Each number is 500 + 25 x the weight over its row's rms, rounded and kept within 0 to 999. Layers, rows and columns count from 0. Numbers have three digits each. The size before them is the row's rms in percent of the matrix's.

# layer 11 MLP up, 704x256, rms 0.0679, rows 159-167, columns 0-255
086:470516495516486498504499478501505474464519528524500518502501482520511461484498483505511446486524484473483495505504493505479525499496488443510545463473478486532476512521525493501478480489515528552481463498483518513485506513484475493531530497521477522500491526476473500532511504462512489537450473540512499506525511480478501472521530500522502535489511532519478460512544544510484480509493487483509469483458552467495452523500519505552524477524516520472458477456452525506488537501539541463498517531480495447515493477514502521471482499454482533503527497510485469497534506488496514507495520524491499499483539437490492527491478487481486502537503523473543486516483485517525533496505568514521459531533505495477495544516492487497474423523492537531513498523522513576483574482489535
103:481523506481529496510511476534534448491504480487479499503444523467503492515496483526504528484553514517408532478502524478503516559483527513526484545493499491516485491464491511542556490499518522484510546493468486499508509500473511518506519463468476505513507503506518525465502500510490512495531518473511496526457495501456522518522508488490514531495486517492485506521483539514493485510537533505491521486500512451511473490505486503528528509480514465524490472488523499521483491492526515514491529480435490480468509519540476496471516497495497499467482480458461544527536531508443538481477468536507494508498485506450498499508468416523503531531488502552528482515539474508513485552530452479524511476463472497489530523461503507503485459528508486445488471466548513506506469525513515
091:513477521509531478521547511512473500502527551501535540498478507508528483500530542512512491513498556501451484538483540506427487528486542458502502519495519523492483548477464506478498519495519509511508527512477539523470444511525477494463502554502485519508508522531550481515509488499520507557483511505505532489528555463505450503472531549460500498477526511466479508495504510512506504551503513461512457495509476533503474497507477493471514520490523455508489476502536473531491505450522469495494550492521503487499487532474453482511460472522468524457495464498502500525489491512496501482477487515529520478511469492464483441519534508488473546487518498486542532491487512498528524529532530492502499563471525498476549519496518506514493486497484475473480541483493521515538504484481496
120:506514527527493499509483497455472452481553478565506519490499492524524491489525500498472489475493548534518497484457510524513514456526513460533552480473505523476448523524474472510471490528507470504523497497528491503530510535489506519510490511485457520465562514465508512473477463504511488512527549521521517508509526537491504572506474529488501497453523433486497522500496516454536494510484506506489491515487491539477513486503506506504484518472482520527511509492462503473503506487494522471534470508546488464502545515494491510499520476473447490510487549488476535473491508508472531516514504478571417516506442498507475477502539522501452506485521527518538455510455495476484519473515499505514520479493491500513466483521480520504482486493497509497512537488505517476495510498459449
087:486513524544492517488464480502514504539487526541542491491529516531479481512491451475532481518492505524507509489511517535449521499500501480488498505486440495586488501479544502485498492515487479436484546471471511464505492466501521503525541527491470501518505513605505482483501475511499510475473423480469483511507504498522511486469467481506517541495499510463471508516491531538450490507515506501520505499454509494514464502512491488544494501525450497542528501498539440526506504549506510489512507502495498537524474510462535495532512498512534475515462528477504469505538531526536501492505485517517498505500516554491495532496489459507492526450491515446522499561497487508463483506469483463513530510466523493489489498481535486514517492499496490506501470506491502498466488508524518
102:510539507510511532515521561528486468491500544514457527479530544523521518500476477512524479516522485508469467511462495482541449517542482482473479515505461508488480529502499515525503484526523554500492493505519478478562486481529465508529495504479497494484461521489541505551509493462505485434483546510492532559488459512514475521546489477470515540499549515530500495516487526461542471505521482513487478503493516512509505522480507493499484493487477547521530539503452514461511494559489495509465445478485481452489462487458510499479514501510514548497510560547512515480487519468514495516504514505507540487511516492510513503460517544545490506509498510509503471502456533510488485516461515461484488503537493504464487503501489485479511487528492491503499539515496496538479514561482487
098:514494477551499509528508522551478504502522474493515449489508510524490499486499528505500502534504457509461500482510501507516545501483471461483503505515500511534519482498454502473464501483519512527518492497500497497563509483507454477491512494500464459524518454476498516463504548505481478497480512486534493495498474501485552519495452485497541507508514459472507552501468525553496489495500518502492482547469505464456531490504494496514523505480514549502502499494519511449438478463516460513491497468483442528506528488516491495483448500530497509536519473516477473516484524557512497499496520495436505478522501465522518507465490473487531548480471485524473498485479522521492543535505491464528539489528429507490495446533494559482531538454490532486530478503499505497508483512491480
101:495527538503505535470451467521543547502508453444440523475559488461489485495498468529491478502522487489498479561509518507521514515567452548530493540459550433478503511505461511527498492501519510538519508520493485522491517476559498488474505525541501474491498501522481467511470501467482484482528535503479498517495483517532497481547481539474518504507470484526489512501497522469479515491478490540483504492486475519524507499504457511481515518471500520470507466467476494525485509486482509505513466472486522525481493489522469478544518459532482491481485521485525488461429518488450500499505537503507503525466488495492494489524470512494517492460489517442545471476505513525491490472488498481462462514507492471502475533515537519461528494508516503498475485511479494468491529534509500
090:480521501453514459527566525525456524524496465538498550534542505534529507524483494488497509540508488514512511450530456521536490480511555495545519529518503531504442483512492486474482475455530522544492466488478534507452459503496473527518490474531476501504541455510489505476537534502505539499540510478501471513501492461493503526514489534449492529455475452495525491521521500465480519481505510509529537494513465510490522489482487502522479488528459520541524540536530504542500521492555464501496560518450475522479522516492510482504536513504505472495495512502497510516486462523479504478482511509524499514539519494516510492496513505533518542509509525503465514503506515498499495470535512484506521503531507481509493473463513540506513495504467506455536502498524523517474442505492462
# layer 11 MLP down (transposed), 704x256, rms 0.0628, rows 159-167, columns 0-255
091:502488481474502528503504507489500548517484481465507478500491546473488498501507519487487535495479508518506480498479523500518495503469518579497451541516511506472526514477491520480530507485502502475532555486541461506487508490516523524473482483472509510469542457526542494441505482526506500474535478475482504482470490530494508532458481510472484458505482483501519556502452480495487502507496510520469531495542471565487532493520480498471501493483491480497529526526549453479521462527506490523510484442512522521496482478495523512502532497560488476491483513510484523472452481508530488493491478494499486516494468531510520472523512509510497484461487459508462546496495505488473459516505449516477523495457518507500507480487485511505518578499515445494496510462486516429522432485499485
107:503518483484513530483491546459449506433531508497496542513490514497511470543496480508511513497491559476498531494512490476537486517489522515524520493502494509533519529536515510485465494503520504515485515473525498477510494459547491469518508462498520524503498526443471520461523527473499542527467489485544480467450490500519509482530508525483497552513501471524503503500520471505509485472541521517506455495474497522473523514547494535497512529499543487478493543534471512510498510488463516582492476506496496449540503542446491557475533504509519512495494471433485522512498462515515526527547489470515476478487525520500514470496453457478531494502494451496495518498541506502495491509539508448511518510480446469448503504505482510499497504500515488476474485515485479521486482517498470
090:498495477484529549483463513486499497530490434498466500493496525467471504528500442491496512518466485486543529480493487487535504500539495499514514496479494456500526448558500495482517514473464488485492471509524458449509497487449528470510541481517533475522469501499449422466489530520485523478474471491487492520511469531487521484485477515512511501500480487527491467459516498485482496438503499534514529492492503500517515501527497482530470519466475550523502507502506529480512523488476544549537504539531502530487510496491509552497523521514490439489480505472522495450491480522518443467521528437504503519493523492529506523507506469469530519494506479502487455478537488479485517443444473503458520478471526493490516495540489502501505497508489499494507491534505501454485515501521516
113:509506468499500505498517495479509430472530485523499499503521532496495499505537513476501499493485529523515464476472482511524494493492488496523519471501508470513461515513488485510499454523502437495526507477529470530527501548455506554493483464444498492432544533501523507490495496488547503487541524481529514494486509548451512551489496482502448482497508502505525534495484513464535505527487497462517512489496511519520503524449466544505487517504490499522471489521468490495496511475507471500491507517463471538519505511473512559511485488517510493519500517478494519443532504498501521490506531508532442530506445479463473489514499516458482465483502518526544472500453485497481519472477487550492509528467467502507458485541516491519495523430524501495502486535519462459453477514460498
088:509482511464502505489493519520478517460529447487503500496446492482503516509524538508468516479507496520505473524506520486499528479541502510528484533492559501413495531547467508474502513498485529531490489517521486521492520536500482527480460485505525538495500522413467500499538525499498463532512546485495529497499496521477450515521524535478507493504474445539517486457504480452512511509491481505491483501491466521497518489451516555467488511491535529508498493526483513480501529487494488508499483497507493462487519500516463514482468460483501495465585498572481493485447512491489472477499494502467486521471467467519482450498481542484530470516481473491448508492484493488521543503556516511495506502532492514491542507497496474497515507491469502508524510544498512488520479498523465
107:551503508502535483506510476481455528537550522520486515445503521516508509514466515460506456478481484483480506508489512521474528527533503463495504464508514472481443497492489504494515485510510517474521488515493452533489497453493484488502477507481522556465465443486448518489495501498530506502468514479447507520514483490505487541482463490519502498483482472529536526514476518446500515502441466515537484497505501519439505494488524485504473490479521495461535525470514528495549493432499510466511461523513476457501516485523448523448493477491522516471440523479481523493492497456495469505526512507478492492506527516524486514486477522520517491503517515544511501529446512506510486484517478510522539509501461463470419495517493485478519511526493513520507521483468493497490475514540521
103:485489516476515498514504486496500522505489530548509544479529461477488506513478513491493477488461494494533532452514477477508454470504530481502515490466483482515511520502495502482513544535492477499494502491495533518530492448532530519464547537502526500514500545533536557497544454512471544491494493483489473441517465477524479517503522516524488517497491530545528526459461519452493491516499540491498544503539478517506497518542481519479476452510539502491481513541517444464499520507545530483494502504477503487516533476500518536488504464519476534490471504517523526524481485496477469510489549471510459491477516586489510504514495453463487506513494488503523472526476446505496468509528522515480494537492507500485500529477522444494471458491501473466475538494475512518499504478511519
104:507484497515474469499497492494462524488565488551514489540463484502489493494476488521480510478522518502476505466467496474508516483485537506465490483531502523483493468476477477495484525461494493537479507524489477534487485460474487518514512511480448519499516539515506521487502482514466530447486525534541533443502519490486527497473476527488472547454544492526472509533488503460511511522538522507492530507520482521466488502458504511518486488523541528520534480473515515489488543525494523491498491498479485469526484528474500499499455499434509536514443480503476538472478501489493483492547507499509483506546501482503517509473510535499508494517474468451473486502521532520496486480427507509494543446476516483506484553476482517462517535489500523530484507541535507528554521500444476
095:485510504548533554494493485488492506496523514502511437491444506528491506513484507538521451516486496552503486522482513478471510489536469537502484467513511533522523461497496470546472499542467511444553514502528487489531495496505529450469525532466496475462489505476495489503484476479489491498460460488484537467486523577531503501468514478563509477514521523503473483489469495510541486509522492512472471500473507495537501514514524478471511490491552472458478469476462482471498456535508519490511464500536513491497457481518491534487506481469492514487501466482510470509541542492508499540491511447479488443478503490478513506481522533463507485508500500480524502499502513509491505542489465482521496521479529511478529513496491482524478536497547480542482526491469468470507523477504553
# layer 11 MLP gate, 704x256, rms 0.0675, rows 160-167, columns 0-255
100:526490441471498506520477483519456478504565502476493497481516498496487485517508541472476519495479517464512455474526493459490482534515558460514516487475527503478495543514507501481475508476479517487461521523494481548509528496502451484469524530487490521503563523496532448454524549471457463583512478541523505526534522483536499510568488491505490497487468500468493565488499449511499478507562486546506460494531493487511511536495540542478520541496509482515478512477525503490500504522486529518535509516540503489480503524499486542509467490506498526493497513488473506511527491509516507450549501470511506507447493517488459534497493474522507495512505484503451493486477465510465501517467506510493513502497468514494512525483486513502476500504486481505481475497498530532549490500495497
094:469495472513516570517508489544468459520544490474461512477462457502529492491472519516540508491499515494521492548477502490519446527518485494501432505513467463486523509493544533516532510506503514518528510515506480470496481506466541508499520539502477496531510527516509458544518510513491507474503517498529545530499476530479509434475472544518495490484505504508481450489510558539455502482497492541543526510495487463524479499509516457520538508450494565469527498507546497483511503499514513487506492541528483499479496522523460503471491498517497433511446476504520507469475524469525493514530531460496491496493487508510531513496531498501510503513543506515510511520550520437517521520479508507530501481489524472496552518509494501479503475494492517499467523525521480486496526517529478
099:503512447457486477461547472513512507520511484532491528496530497478537526508451505499500552479503512521511503513525498481489486526522505506519466498545537501510530507498480464456532465516524442524460524500487493510477510507521492535486530452472546505492470498498516478528561519449474496498538491504520541507484508542500520486516506480497523509540468550489475506502491529489452499545514527507555534480546505524567473523503470505489480521511482451490496492504519500548526488455460478530451519494473520552463499512467530525487483479516573481475492498528511494496532503501476436523522512501486471467476518507508458520516523495524519469521467488492488523482498460529497464497450508496477496508500469504513505495508531497511483519463505502487489489503478479518506488501485485
091:495509491482531528468463505511517486506488523491451511485494491479480534571512482475464453536501538492527503467473506497507519486554497543541528469528489479528444457521451487496513515537471506455498531515485519505455524445492445519499522526495489482529466525499462504438492523524515512454521492497481498506499503536492561521500508535507485501505487477528478535483508497513519498526523474518514524479453479514514546519488514494506490505497510463468496520491544466508494495521481499509473502521476446518487529493539509533529503517470448479505486500452506501517451529499474523537501527518508491491516492527542514517434504503472458508479496461483494473492506475509439505502483502504511512511536525462521489494505508476510542520554490509509493489510517484447490510529496497
102:550484477507484510510442473529501542561539481520484498465551521503496496514498553506480485494513515522511515458539536498480500514494518473510554476508539481511488490530485510493521482507442520492481520487500489517497506504488492497483516433537548519470485453509450518461498491515438528521462477471474535493522526507510527514506500519521535510497498541511488557502548525524511494526462473492518488484517440512509492527520526502480537494500504428518522511459508494474493486460513509485523489515482488513519495512526521527506511502439473484443469525519498539458494526503499485460489506511499488486450498472469487504481498447520527507478483495506508506471456492482488509499465491493524513492476472518452507534502529483487474551485524534516490499503483522522457507471511485
105:519535489517497488531488481489511482519483528509525492488535507515501522495506517513474476509498524511495482495524505459490561520553490559505519481468489473476504476512549492493502408483505513504536510497472464530549522523525508514457518479539518508524508487500533496532442467486475473475531528497511525501522522481553520509544518506493524492566505502500577544462502538508556466547535532507535514502498498518516537515529495516495511490498513453479475499467500482504469505522483534499477503500463508551488481461502483500529538498465461475486491524501470475498479472504482479491491567492502546506477494494463535519549465520480500537464460476483523517481471516537487508476501480471487508528506506516476490489526516480487504500490491542498494529504523508504485499484507504
106:543546500529489468508497468467521513477536485520481504464530538460481495526496485516499479507483476519509487535519569454495455507488532512512492480499485503448494499509444484465498489517469498494506508537510508501466487505498454479477458521540494549523473511501514481473541474529476484471506508429494467519514501524504485562528475508530476489511507486485505488467519543486484495465499496488525490481551515510538511500529524486477573485607507486484520446505470503477461505507509524497492513511486473532473479495463521536468487515452503497486493508506529514495500539505487506487503518479466544536496500533534516501531525507499489478500478498497512518523476529517505497483496493494484527496490497464477508527476496534503455511541495491529490481490497497446490517473450537
100:505467504460512465495563512502533535492514538503495488497491496521543521484483519537499500497497477530458488511471438498519483501453486470521481501505462513487491549471501523530476469494496508489507497491464525460463468486496511495500515480475477501517490478463522482501470471511506534518503506512514485500521529401497483510502525497501509472466522468494497507554468519555527510541502498501494510497523473455480510448498494504472508518471514501524518454503494508493459533510486498506501507512468505510495538470524501474425437474514550484523473483487453500502538471511486505534477489529536487484519505466486503507494493506502497518505466511478512524514498533528523467527500528509484514460490475489501506459435497493572523473522509457504523477462524477511517458456490517